config.toml
num_hidden_layers = 16
hidden_size = 96
tie_word_embeddings = false
parallel_block = false
init = "trunc"
init_std_down = 0.00799
optimizer = "soap_variant"
batch_tokens = 16384
max_steps = 6250
Each number is 500 + 25 x the weight over the matrix's rms, rounded and kept within 0 to 999. Layers, rows and columns count from 0. Numbers have three digits each.

# o: layer 4 attention output (transposed), 96x96, rms 0.239, rows 3-31,34-63,66-95, columns 48-95
# v: layer 4 attention value, 32x96, rms 0.156, rows 3-31, columns 48-95
# up: layer 4 MLP up, 384x96, rms 0.256, rows 0-69, columns 48-95
# down: layer 4 MLP down (transposed), 384x96, rms 0.192, rows 0-68, columns 48-95
o34:478531483492489474520510494490496477490529453498495520509512511487474473474522487502479507498482490501476488538530498528495548541498510452522512
o66:502521513522496519536491560513528529519516454518465505526515488482523485563507535528508525502506548516539471492514452513486441467456512492518498
v3:505517527484433441512470497449492518485475519504495488490506510447507490499504503472538511496480474548509536473478481517517517505528517502509533
o3:502536495480490513516471516523518462484528526511480533482560446533504492461543499481511528505490524510491520496482474454556513508524485452477515
o35:508502469480486501470527498484497500533506469493492561468499500475532524491526493515503521502473504463498473534494496515487478481506538487464500
o67:510478486493501463531537485488578522450544510493471533525526531506495507498466509476494463521535480489485473514538499489461493526487479525511473
v4:482519477519537507542508548509495469486495503474489516558513530461457517500507484525543492505491498506464489475515476466503485470498535499493479
o4:515520495511470540512572489488529483476502523529484474498528520534479550533522494485494504513492466480509460452489503444506486466524507486488469
o36:494489507505496486459493493488511503535484507538474523520510500489497485512475493491465513500534517495487551525488532506532524530456513484503467
o68:498438468530491507461456528499525505527519479507563488455492506475530508511502547466569462490478472465503464438517494528515472521448479519475461
v5:507519478458508490525495522479511505478453529514473483482517510476498479539504486497469497520525500495496501534483509542499495486476539508522472
o5:519553487511564470451467505476509497497497501483456501517495487540481471508471497486539493502488506511464507499517548455518480500436536498506539
o37:471501492522470517486527507494484511513465535462508496494513472490508502489512489499475485541478526489509530495499490499511499488542522526490481
o69:475506501475479493507498458521511490498494516535518463439506503512512513494478494453540458517503461573507483522471495454544514500502446532529526
v6:541500504536506469476503471494522491471465470464553501507493533486440487534522514538492506528486479518514486486520521550569508497513545492504474
o6:471485531488455491519514521464485533468468465546467495511477462536493456505522480475541511559527481517524468530505512506468506513518524489541492
o38:502504528532487499500515485511486471542491513465522497508516534502501497454500486506473490473455534507498471500496519464516449518527526515512486
o70:519529447510520500485537493479523514468490510548505512497509498447515493498502489526542535493519502516541537514482442528463543490484510522432500
v7:528456492476501494496493540478501505514481485501491511518506490487474470505529479539508473507554486472472514467530512507478485537537466495464537
o7:514513470485508542481502493502521511526524509442476461502531480489513518496504489475513544572498519511523509581540494465545491481481513503477523
o39:482501470525520508518516498498509511482486505515553506500517506525509484478470484509528488476533488483507487463473529487483501527470457494493500
o71:502567530507448477481491555465472520531483531492459547516461521492491527518556504468498507529445450502513469529485508537487494523480498504533478
v8:498520539539509447525508573502489528498512514461534525454509463515507482480477517462462479524500519526518494506482462505493486548508518454473526
o8:484470512493487511501452527476489491493470521528432491462507509525516513513496503504469476504500495542555572527544499457500468449547534540518511
o40:483481530495501475490503490482533478509501507487475510498490504539503533504512517521510467471543480518461479514475520498505522513486470482502483
o72:560549457479522492501562460529493477473468479537525513503468489473483485530470462479491494506476507500483511461488548528523509518503535478477500
v9:499489458503516492538497501475537543523517456499517509432499457459493507524488508485521490434485481499537522484481515470494477470487496484521504
o9:519490507526501528495504487469498523510520510506475509535506526529533476487458502515478549520495477536499477513480480527486478546531529470474493
o41:528521489493521503498531505482507496477460542495486493484502510496510525514488522528503459532489476535488493524501526521497466448516491515484499
o73:465460511506473482491477441487454493480526495500475500477484463542491499476524521510472537459476510453496500506538511521477493501452524451510487
v10:497527521466535504489471528522494570505489510521506490507545476445480481456519480515496527524507475519491440469495493497484480486468569531533500
o10:547529490562509495514504499500477498482532499516450523511497499508547501503497519551529554479527526488555488480500464505543471424497445478453480
o42:508493489501502514453535495508511504505492505466504503498509499478475485523488484525515498482499471486490468486506484500531483511540564514512526
o74:467481509490511505500526513506549499494476494561490528506490520492526437496528478485533452496518552493473517516472480518507471543483483481556497
v11:516497504482475506491499515517490524480476528501560533513539505518454472499506533469493487464479482513480514464496494485524459517515532469553542
o11:519496501504447516516482527502514521470568523493452431564482493527498537482524509483519533522452515477565566499513529508472493493490490529506506
o43:518508512506491536491531501466506442526433513513495502494513496483486492499509518510514511477513521480494495505486537497494517505500489534504483
o75:516485511499571502485517492533467498511514477500545508484541473478522483500515511508470473494453511517517467454495500467501468482522538482497468
v12:518464474514507483496483507525516545497485530501418463491507495516519547435504473514527480478499532564533499456534493530497563493500502504494503
o12:507549544470522502505512522491487461523507469503552472493523522488450541544472515476504503525508461494505517548512505449527513451506574475491436
o44:486448490518479484535533498527495511497523523457496490475548535518478510457496515503551512555527504518554511496514472508491481518494461484488547
o76:503502473550535499490489518476523496446484474521474542477466473536527455457511503533462485451551554468436487425486526498514496531528455475481497
v13:464523504481532489530499531514500463497489491498495494464513519490536474504452490499543458473480517496512474539472516501529522492493494482496525
o13:491501484501517480512503523536496528522500456548450523501489500499498472525457508508529536484490491526533513514541512482527489473434526527497475
o45:485498520484473504492532474502503491477519491484523492488480481487447475521485482509514506521467535503506497457530502509510499531552513505519488
o77:502451492526513474484480457470473519518474544484547504508488527517505545443490490489433514466525511514503483478463467512467503497503483532459474
v14:498478517498474465514538498504512517489480509504489544489510436503475488495497554494482510507494503523510517510504512492524490481476543511517528
o14:484488515478509518501480502509514468478498496533474504500514526445518494503559492513505565490542528488511537481498504519460521518470508471478481
o46:539522477509516505469498497511523507528476510527475477518479485500482504496525501503481490503475537499495495487450479513516522493491477461496547
o78:481513521560438514454529501471464463480517504500523524501477476488525507526483504476520497505462469545513501469520559511500495504504542508505482
v15:551464476459506504543490527458515502525539491532499478486522499492476496494485464465482496534490497518519539492469488500487510489504493490491498
o15:571538472516543459491517481531540469500538488514475474489512485494476538482507471522498479526559506544453479488507543459508475505490508475479479
o47:499481520492462492500487532504500480515476447490549503503533489504508482504483518451513515496486485513521463524447519503511501515489484526516524
o79:476512515500518497523512485525430543516519552478483514532496461504500490500507518504528528530462523471445521521542495523485509473514517492520515
v16:508492455497561455504478446521528475518485499535543525510482460512532482490529474524522508499518504479553534509514486520484508504497518475486507
o16:507491490488485535474484526547542539457537533486502486480494470494481507521551530495496523527540487458492514568529492510532473524556495512534489
o48:487491486483504513552523475497476484513494487523516470510517534497482504498501510518499501457513493478497487470511495474504499503484513486501498
o80:479483518508521502462480466550511466442451494510528514465466483533509496503430529547473462533553512493455476512478481490504500453509504537507544
v17:519495484517503482526539530489507478498516507501504497533466496489496517530488483506496492525519485488486441496518529524525573497509518530552520
o17:523453478523500502485425492507501488507479482535464537515488512510489448493492538542503477488544492532444486492480513534483518538513527468543482
o49:476520499458499500503520503486498480497506468521518506510523504480511475543486534470536505489493535499523521531481496488499513523514484467482504
o81:543552521560515496484568533530485512463487485497470499504456510545510530459519456464487502549478511497494486437497523482519476543489480477545508
v18:538529525528521467496498494474488506498527510457530514512474504453508546523502532459522526503488474451483511552498456525519531485550493544489503
o18:472526542500489514494508472481529508473523511503481489457486523498479493475528475476500470492477548540544520461521547482480538483504489541491515
o50:482486494497502471497493480518497510491494512502514455521505495470492509522473531486511527512529500484543494497478515516518478506515485538496466
o82:500477513459498481500503488496502487525506521501519493498459527526501488488503506516507547496520517503461458532523480508510469481538476460499562
v19:524427481498530509488481487503494510492480460466504502509486484491524517482492560495527476524521469515508515506500503506481521516541475505464489
o19:520491510452461516513549463482515486468477498469468463493465491500489513498516532489540555516534485492494495518516497505501481462522486477494547
o51:479480499508531517513489487507572490477535571542496477497486529498482541503475520504488519511506517534490521477498488464497485502501518491468495
o83:490518456490523520493481525526478549491462498549525511508501528482521488523516463493484505461501499472503500617548522477543515513517486475508510
v20:516484476489520454512479499496538512520482519494480513471466488536517470519484551487508552461466523498492513468452519493501528527524537515501525
o20:508527543479496433443485492537491495483496478486484514508477497479525486519508513523499496499501457498482497502533508553510481476469532510466490
o52:476533495518500494503496483484507521530523487505483504501460496494497515496513499479499495519485483497499534505490524480508487526491509497529508
o84:517468487484513490501555516505513472481526516488510481550554511509476542509466527507489508509520507554476498498519503470496467481493506507476471
v21:507530489465487473475529527497524471469476497501480478464483470542541505488502467521503529549463509491488538495506503500541514479492493487480492
o21:527493493514537504518491460492486476477516515492540511495526542469491515486492502528510512484512485473493508499495529492449518518542484469531447
o53:484507507502508539491504485549448492529473524496497526510492495537520490486466498533531504488507492501475485510467471500522494530505540482507489
o85:480509517519505430484556523462570540483502481557504457514534493467449488484465459460500523456485554482510494465537498508490525475518519560513478
v22:460503480489458550487522544477472536504499480471498488513489449485439519482472490523501529500536525465522495493475493501498521485521465435455476
o22:525454506532516516485526509521529491499458503479539522502503493489471502521555471501494512518501498481472506496444492490575512491515518513498526
o54:547495524524490512509500499534487452524512468486467490511455495506530467479476507484493508532495492519494512548506480478476480521493482501499470
o86:500474485527531506444526540486492572529506509528462515433477496513495518457488490521472514477526481492545524531530450509499521529422489531540554
v23:489518496491435500498499542491502467478492474493524502492506494452492475464518507471517479459492523498487480492469524491508523512529508541521464
o23:484455485492522523485512494534490472466498497502479471499533467502505509478491473531569524465475531464508501502546494525505462518490552500525484
o55:477481490530521523504494509473525529496475508514547524496500512488516480484506507508493500491491510487504500506479525527484491490497510467499524
o87:575486502485497524506480528507481492502523502482504541501496509505515527506473472490531510509517558524495469489472533500545511530456489523466539
v24:513507532511479525527502516490497468522528519532469509504533489461511524479494493524511501448519498511481464523536448521515485477517462491489498
o24:475478507508482461471505486485531492500519515478474503455485483524456453491542530430489466520515497533514468497470511484457500509440468510516470
o56:491477490490532494472510490534491480488520489471493519482527547527476505501526500538502489505506530492489530499494469507494492530533531536506506
o88:515487480493511566521475510483466513490487480445481471479503498520483542471528536516486515451483522498480477499515528555520456555517476470551491
v25:514517557517510526527479517513528470520462490527468494472515495483452573538441523548495493492498496505508511487461547469475524473491484487490527
o25:509458478495523454469494488516497462484521521504514489514531539526543489529475485494517495498485499478471460485515482488516510498483549502456486
o57:507517513497494523489523509501473530529466495506528478506519498505518485546475504522506519509499512508505488512507541511508508463538500499508521
o89:429444493520512506499501522487491535510486472485434471498502435515469487474501455472478495502546520454516497541528523512484451482499530464468515
v26:492499500527466506522451536481509500508479521510491462468513536471491461512479519508525495472479495498515466494489519494494498498464455504498477
o26:488511465530554482444529486520506492509514487487468479494520510530478530520406481489467494520452502488426503465528502486504511512506502544513512
o58:526499527485479536582532500505496509476501525536489486516504504492500478506539477494532510510496468520514497531474493466484448498516486522469506
o90:480465508500488517488447474483517505504455539508470523546521488511502494487533475510481529463514486493530511455509539523495496485496505465548518
v27:539532517458500446463495451551511487521519521533523515505531446495505452488477497532514460497457527541523478481506502505500463488523494483487467
o27:511497491521485505528520558528502500491486512513502526537540482475463563550522498497505544475504474449537478501531511487510522500485524543518508
o59:518520486517531480506469486509493515468509507474515486480502530525516494476503507525491519527519488487477505488504495508521504478494487478466535
o91:470474536534458485498480453524535532444500487527480471477507486515497502504551513480518517480480510522480494519482421536430479507510482456477476
v28:531478501479478519530453527513529511534541467522503521526526497490536503564499504498508519505487454513498468550515524459492494504500488482504455
o28:495527481525576491492498529527506552495512498499498507485513484493478488474481492518506486451520509492497526517527491527541518524492514538462481
o60:484467517512482481491444492539512511477500473544505488533481455519513474512468505504481479505532511514462460496501493486531522514496496494506510
o92:528494504496491505487495489475456519491489492477479479495504534478517507505518501484547533508523502531527483489483481538471529547505534483519554
v29:528473456488502502518511493504488513476467536533446520460480541497527487539460501460501493504513497510549491489475490466499507528469490451466460
o29:522560502506538488495475495514518480543481514505525527537503489558494506497462509459453482485429482498498500509508491522512479539468470540501502
o61:505493553506495505504497479503515511528518547506484502511492502471511496506509501507523505501489521514512469469483510460457485515530530487483449
o93:455489459549422511493548498479566489510500472535496467455459487492511539549496502483489486499554520491471489537540493539506545469472487476504544
v30:482469507491513438460466541498522511468522508497532533501522539472481562505510524477492524498506470483494516525486498509497503490525517472508511
o30:497518478444488481541534458541516453479530501525524523475525453459525497483508518484510521514504552504509523547538498497510502520515533496493462
o62:506490525512470488520477539488501522500476477525531481533466490509485542495480527506469517509487483494532508509484544479501498511477471506482495
o94:519525550476469495508542476447501529496482435487496462515468532496513493482462469512467446464490502535577507482461478543465530496478486475479489
v31:532565528499465470476474509483536471501470502517531483528496518516530491480498541522494496511522551483485501469497521485513477473477484514521506
o31:463471523505493492531477500522487488489479481466508509519522504522486518535523440474471495490489526534519498524511455534495473519515516497499504
o63:515510469474480478477523528502485501492518513506513511515479507482511489487569501502500517492491465469516470493520549503506536516492504475499508
o95:444523491544471530503550503507521472464513473508498499461502515510468532484457457489542479460451483488505479481460447520477539505516475496471480
up0:493544470497483508507497514481531531471513498488521500558519505448451527477480517479541461502511513551498509494529517511496503491453528496483512
down0:473492493502469487462486470520480520500471535492487480459485504490514496490491525476492499520474475458522520525497530511528515522515464530474518
up1:526509518477525471539481509495511486518521465447482527493514497527466514547535532470532472508488517511525505502474509525494490512503464494473500
down1:499518518495517541505561485530486490475511492546534473501507532478509496472523463486460535477503505525489498498480521445512474488449483484536473
up2:519505509506475514537478504522497460495497475539484542491484545500518456512488525479487535497441498485504500512485490517465501525505494441516505
down2:518458487484505473504490477515493479539518539502505499493510494470478489505493486517524514512531467544521461536499530524524543517520503551498519
up3:502493522506524466516511483467488464493469485493544525482484487511491522507474527516478462530551514532514494433502517497501505506532447476490480
down3:498511479484493509502475546518531484512510517472509543526531501516526529473529529514512478511457458454479501562475475482470460502477493486512475
up4:556475504470528514497447485508522502497454478451515503456541475522494507490501492458522492488476514519539484531540471518479488493499550495469491
down4:499518537496441492484528506485508475518520507521514481481513547530505513502419552503497493444491474542511566494451483496522501464470457494488479
up5:490495527499470527507475523506514514518461499482465489493485536529524490511450488484501455526505500536516478486460498520504497521494466512514536
down5:492531522484539526479464507486484466486489520529491513462498541501544520460512510487515489521504477472499501484539509530510464489528530479529513
up6:447558475481507467491527483473518483503548520482516519551510517456511551502463473535512441520468552517486481476536506455499500480544498464479471
down6:464488475532462462516490480469489489528497521512500516483483508521482518537464517515493476461516477489516501522542546504489491518502476499531433
up7:496478538510504484524492507475488481498480503480498504535512473516457517523518448474528509533495476443482511444457512495518496516492503544467513
down7:524498504474549517477532499473502494516482497490494492478450480437457488492524487518500501495495463491522506527464508460500531491464550485501486
up8:529492481500508504472483493511502482500511531524532468475489490548488533488487490500536485471462502519552485521513497481510437457506479467491466
down8:537499507480490485509518504503486522494481438486493472479495509494508492479498499489474516477516526483478549493500516494511490480553482509480509
up9:516527498473518481502450496479498471529493555468490493482484485545479478516493506564480474488525549493494542468502456519525517473476534481519519
down9:525478489496507469517531482489505497501503458478502488511489468504499442517492522474534513491503478537485512484460446524492516502509503509546501
up10:491504536531522504541511493493533512487519528524499504470481506517498507481473520469474493520453506579530500487463506474511504520481537538504483
down10:524532484488526505498526505452490501487488549511476523498492489512496475503498494495509528514542499489550537464490490504466484503538531492448533
up11:479505524547458446504459462482509502492532520489489520488540512475501499474485538493533497506486505524568498506492474508468467498474474496524566
down11:522467470504501519522504541519484505519446522474542441506496538495508510503484517502521485493517487474461518503516501476533474453506491483502522
up12:488478527528468506484459532500491471513539506541489501487524488537512449500482509497518496490469499497506455485517538509531461503473520468493512
down12:521509485487500496472503500519514520488486502459507505500493497480486520521535492524471527532535485505465525493507478469475514503528500518505503
up13:517502481460485518469533507487476502502522493498540540512520510481506505503498501494520532501462522501506465496516471514550536468517512483539512
down13:507507509499527515563479492513507529504470481495476506505536523496511481485497504522495463537521506504513526512501545489453503502492539487487513
up14:469542525520479501485549479497538444503462464455498469488547477493549490513548490511467511528468473453502450444434499546476492510496491496444487
down14:450521503497470533483470467501461467523519525533546468508477472480543442494532503466557521526539511519483491515514477513513516477506492490530513
up15:511430494491464514504460521558537475519518489507531499503467510522469501520461491513501525484483474489491490509493493503497494500507486462496555
down15:534531508493526469476531501544510480497473463518500493487502503425500449494467502546496511502518475506475546471517489519491519498527536511510484
up16:506508499536491524509459475520509501526520494556481520533500524483520468516515500529495528481470472472515532520537462477504510491533525476511443
down16:523481499530544497530480514490478536503496417512526525492499495520478532466482487470531468509515490486492474473534481496480517509466537483503535
up17:509505473491508477548487534495506503485502480510445559506447533498502517513462499538504518473509490516467536528495508514478501505540503482508466
down17:522512508496554495494480479518507514509539489509538474511516480481470480472551477496488505539497504548503474488504507501532497492498527511468545
up18:470460464452518472475512499504519496487469502476583531480464456493496533495480518517477442451461471436496498500524450507514471503525508527487455
down18:496491523519530466488511517514504505510496507522506462517464497509514536530536510497468552503521467478489469499544489489518507495517459496528463
up19:546507486516545510518526504493460516480502522496518492502512528509484476475508490495517474499481509525520445545500501463532503498527516493515501
down19:465500541533460471498496533491475473508518466525515459515469506462526492516523521505506501507483503471488517461481518502509489524484465531544492
up20:483503493508469525505480514472478466483513508485466495501550489510470556517499527521522546472490478498483513486538519476501460501517468512500456
down20:501462506521508516539483492526563495530453494453495524474513468474498515472537534496447515526460508504490484507492472509517462457550495478523521
up21:518497504499487457510500462511508487479528478531507551510476528491503501446460515525508503503533519522505500498465500528516459491487511471459504
down21:482516489489515523473512502490535494545448529498526503489489473485483541542525501534493531496477509485467504503464506512537512490464508517543466
up22:477518511496483496504493456525495465524480516503519500489512472519517516486512449451455448437483541511517494529501509494491564472525497515504489
down22:469485442514505501487514503535489508502531454500484502545517483481464506468504515516512524531536518456456541533482472502511464514489505481531533
up23:501495517501513504513478484483485466445521520495481501485457489500487455472491501530475496505499501520520522494473518490500513475508494502502484
down23:549465521505468461484496484516443502495495500476514474545512509503515499467499488468528539499493478487504516504517502530518518525474443533493511
up24:456474482484495520506432533454488532510490485540522503471505471511510475479499550567488539516485527455489540480466515543474509536504487463495502
down24:503455513540521470479561477503496458510519517480483488480534504477476538463488497502508481468548543523481498512511491519515522491471445519454483
up25:477514519510522541494472544519470503501449532490499461455486476511509516507549538510513517529481519520464529492464492524475466568491497506504537
down25:439495519460494486502508539469483468490481499491455463465479453489475515522484484483485472524520534495494468496470460471484522520529500480509463
up26:499555530496493539538474488507516517497513497497481495469463473536504517470530544501522517517492512538529494492486487462473472532496476535501488
down26:499472573452433486493538490485480483507488506554491477514464462471503487481514531488518478503511505541463517504551523519477484460507503524500488
up27:499502492512495493521529517499477488477486428545491519514497489540488534494498519521518494504491495513502491520526466506439551512516503478508483
down27:503510493485496502510476517510492514492488500461495488512502495498498460516466475487538521459518500452472510489500528468510495509458488487485515
up28:530478543563510516495513505518502496466537485539467488472473464469484511476510471502520535484524512496493535453471506512476517514499487492451504
down28:495512479493499511514479510530501505545532468527522540507501522525517549488496507465506501504515519480530484476501496507484501467511467487492477
up29:478488492482489518488504512520519453469515474485521501528468476529524509481487499502475503470507501520475503456485516530524542443487491430504491
down29:557479497480521481506496499476477539482527492496514522504514522490482518524484536531487435506548448510469526506524484521460464545501564502495479
up30:472551501498476492498477463514525513550465550512514504493481486506478518555482468517507495566482502482478460521491526530473519535526488522498493
down30:502449488482533471526473515515508465482500439504530467500507517448492514501473549504501481452520445533495472520490487491495472477474487499505514
up31:490520511511474513514472540504505484496495462478506500488463514517471519509421512511486495519495512483445471477528496512504486524477505487514510
down31:512502509478490507518521487527488549508504509510526490471485475477514483502557500481478501528573452480516491475463520541504508492537513483484483
up32:456520486508530502466474523475453485532508489443488494461492498473466529449509499465474483561464529488506489516483497523495508491524507495521484
down32:485504531515464518534511480530476542495520500483491475517511524505518472525483545530445530475497528469489494484516501515475500467515510513487510
up33:517492503521489494532496512492485522523521505503535481533517527500503530470464553497480493449485553482507477475479512479480501519565509483459480
down33:493563468522498495472485461464463519505482501475530498508493498509464493503498513492493508538520507458467521506522479513519535526544515465507547
up34:510506531498533479482495517466553548478474458516539493479507519543516530497488560552533510467534499525497509496498474559477514531502510518492506
down34:509473476538542480526526454524503486510542542494483536508529510470469492477519464469460512511459476507527517502536511467507479490481486498518508
up35:513510490495506486492444520466469478510487465502507522562495505509490512540523492507529518512496472526484510506565454505483547515463482502511517
down35:510484490480510515497502496499487491494476475495511460511509501494549499486493528518493523480484505520492502490462504508472458498512496543526479
up36:493528519475456517507458466464532461495463470466497489552482497485483510551490470480532539489456513482490479479471510522453452518501486478490504
down36:499463523490507473531538531504499489518493492494502482510463463459475491459546520483501503496524491506530513538503480475461538425498509541519486
up37:501481437542503575508482482508451505505493510504504532458489508502479454513524523503475503536506484506450487456479501528509482507488490466556489
down37:530493498522463478467498520480532500553518481485516575481502523478483496477507524505496539514520476512524501523537472494476471512511505522494483
up38:516494471468498529516478452489516503461503508474512495461526514509512509510534476474501492534476524485501488496505473548503485506472460524487554
down38:554514489489504480482519470473477508513477480495495549497505508525475457554518519510487499504494509502518456510517481506526512502512551509440467
up39:507467477470467491490502503488493479524480505495491501512505491474541534501507541478524510508502531499524522504536549549507499548488511465485501
down39:487488544519507504488488509524461490471540468515488488512459488509485494491499497502454510487476500478454492509493534456476497463486486544492537
up40:529503525539527489487538479490491463478474506529525511511523512468439472526471504479479470512497524530523505450464500487516527499484529519480501
down40:503488490470506512484521475462502539518524486486517463513529474429521533505455509518502516517483523509495485466523476518533472482478490526490492
up41:497549480496460502522522477506503532519504512550504496486494468510500504482512509505431532499497504505491543543544532519468513486482515473480493
down41:458460480500462538459529486520501505471527506451509517512516532472477510491482480440530473506505523523502437508470527454501451484519488522473446
up42:476511510503511459532520491523472450492520527492500498480470511504514507530483529506596529491460537503480512478474520480461479528548483437522475
down42:519498486528542508545502504486523537477519499487479464469503493496464532456512496516500500480520481472564497485491479480520494480455507530516505
up43:449534504561519458479516523496493502509525516478490507506543474513513511472485462515509497511507494569443536469499489477498484506473529511480505
down43:522457518447532503493513484542504526511492453510521466488539489514558488534481473510478448497486489551518547463508482509524518524500517498490471
up44:516525492502468508488536526464483495479535490530503536497529501516491499492518531515485489475474537505517499490492508511491504519532486521470495
down44:464513506476477488533513468527513501491500489516532487499505506500530476480528524481497479564525500527458569516517495470509539501552503494499503
up45:498470537486572480505512451506491511478470537480515519521485531477490481527492461480539491521520556492443474502489521500528499455544485508492524
down45:469497456479534566512476494551498521477498507426515465496546511524548533517512500524524547484422514503501538543501480480518465520505515536476460
up46:469494492465498487473453491474511506500524486541519488506510483481493498541550497494498490513456496460501478490532537555433524531468495520478449
down46:464480495496498502471525478474510508495530510481513470529529468491514487476459535453524488521483494502504487526512489500477492529471472529515515
up47:542482489492474508465508488521536469515490497558507524513515512535470505533537482498500489514488469494500523500501471509515453494457533492498491
down47:497500521476490453464503508505480539525475525484510510477445506507525535507483503512532463526516516439516481497509507470522437482510492499491531
up48:514559506517453489484488479539544489473513543483481520531493506487533527492522517542490498527506513528483477505482475548532512445465471524463469
down48:481503470465490494482474492514536473465486542475486458463487563487474506478464508519497508538555509483508510509506466406451425459481495521463486
up49:513452518539531500522529461495530524468540551510513529519511506538462464493472469522498507458528546490498458432510526511489461503533475514489470
down49:503506507511473488512517506535478467538477487476515500497495503534429458513470546557513463493491429481560465484477461579456480512510482501497545
up50:537515509537503491514520488536555472462502518455470505502487484503537440502478538512515494512510480497476511526549503508469478524537535459552509
down50:472486508468486457486532487503479475486520521487493425504530475492483511482524493457470533504491471424443451488505498476476507473498514526487520
up51:503511483543545546476480504477516466513554514481476575512488480479561480525488487515496485528552513504520500465470507481525477506500511476505535
down51:548496534498510469526507497516456525459475474517504469495484506499488481478514489472536492463501508473481478525500522517506503494506518497453500
up52:532539518514480482493483510503478445494483530497481460521524519491490514506483496492511464537522504527553490507461533498481502476503524489469496
down52:517493508499488471484536492529482480514537423505513490510520535468526524507492483500506503539483488479450533488536446522474532530483487515514495
up53:511470504518457509492524481509518484509521484456512520528513508499476510514545465521469468467533524505440448502474499563473529520522489484507445
down53:540462547507518503502509497449477484462493519504500540521523495531492491518501478529488457459536469472491487499545489537493488501524498440490500
up54:491529493514505518503540498487484505439492487513493490549513537463533479528521512481519521554510500499490472510507507470465445548514511502500507
down54:460466518433524500491474484519502490521488501493507514471522531499484528456484416490513461537526519524525515524511516473506522443511499492484482
up55:476529514483507486547501458490500491489503507514499488526494499502538475509481488492507491493531519521519533501506529437475530460564487507478454
down55:481481544481503512457497511464478519507520484488496538507515481489447514515510508498463519519539455498502504505486480505503512494460490490463549
up56:452489486535494513487464532464528511524514495512524487490485481498492499493542496467534479526465497510501473478472487468491484524513476496525472
down56:464474553492527468528539503517523478499459496497497488475503504512501465502556460509496494485514544461460515462462583523486513505521509490509480
up57:488523520496523448500535493504506507470496461532521479540511508513486520510472518508529505474497540519494457454508485494511516523500513455473524
down57:510525470473491513499496504513491517522489482486537469492489505489536498523446494480483528510544491501487527527477512461500505438504519505484466
up58:508498474502479492464552495503482486509494500480501519483572488498527468542542481470492530511517493484563492508525492499494534497504507519473474
down58:486494477491469476493478527504455532467547513496483477453490480483492491502512520522515523488454554498449519510501506492514476504479476523532510
up59:507539498459545514478496556505529435503519510486485500502485492492498517524489476555498545520498502540487486472494502489528506517507499502507491
down59:518478482527519479492533472533472536520500475459528499502485530533488501492505499456482472500508505458497549517525523530464468496484498529509511
up60:534509462512462545501479504534511489484527505442499546503546533475522541482487525488483506490461540490453426496520489489489481531535499538531465
down60:498478509513467500484493538455485489481503528510535502488486473492489491487484518500499479470546464528517508509484511439543474533514522499527478
up61:516526488428473506538529486471516454506515468482478543498498497493495525510516466484498475525499506495491455511552501522458529498471466512488511
down61:491485483507508560485498479512495502502488507515510505501512496517496506459505494488483496517526493511506517486485500480492531493529502469492472
up62:490455545518513486512503478479464525466518513538502518532482483460464548521487502508509515478524553513454506504514491481503510516469544482528462
down62:541496472503527498475498487537508489486483511510518484541518517511479511507459521482538499504524499478560523451487540533475544480484497504536526
up63:505538487518502478523461496504523517497510496507481469502499494536494506527515483520534471463469531508478561508468517501518491472515515476516467
down63:547483494486498466519511503456477489501518482495502494486473499512511509531484529511509506532518458504510455520500521497487497518503503524494506
up64:478462472528477523526471488489556497497500478508519494495526510529525541508460481481481502539487514500545523493469491498516523549492539510481499
down64:485508521486544533499533487514501506517474501454514472489445454504485466468519526490514503519489479523507543467503506496485497492539460485499530
up65:535556522505568474493439521474470482504534518500514482512523462523531511524479507528462474475473517534501459519533503517541488440511556496507483
down65:515480483474473480543508469524509535502491507468502455491494477425490454478513510516523539560487480513473532480474504514468497507532504515479510
up66:485525437453484486510524542459509495544520491493515510531455497477500468511534543506471518480479507510541435495487512517497528521517505482517446
down66:508495517471475510519536563493551511503522577503490480499503494528504522552514467467471519503520495494541481508480525521528519488493492516521496
up67:471511505521502447532526535511522468472511465526480537501476512497492491528478489482516486525500520526477538459529465461469504516496521522513450
down67:479526519507497478477564481517423500531553530506496510530499484487504555460491518514527510469500515458518539531461512524508497493472469565537542
up68:486496513485489527516498481531534489514534532495513500463530543511526518489479531518499474494459462508478515456467489495484444470466496472507490
down68:483507522503499489481518516484480511495522497495489450502535505472514493528490498500522484494507483471490494518525498501549513500515495523506531
up69:491495481508499508520504464500487527460517460494474508509505497484536468492519475531565472440504522534475491480494472501518448475494495446424487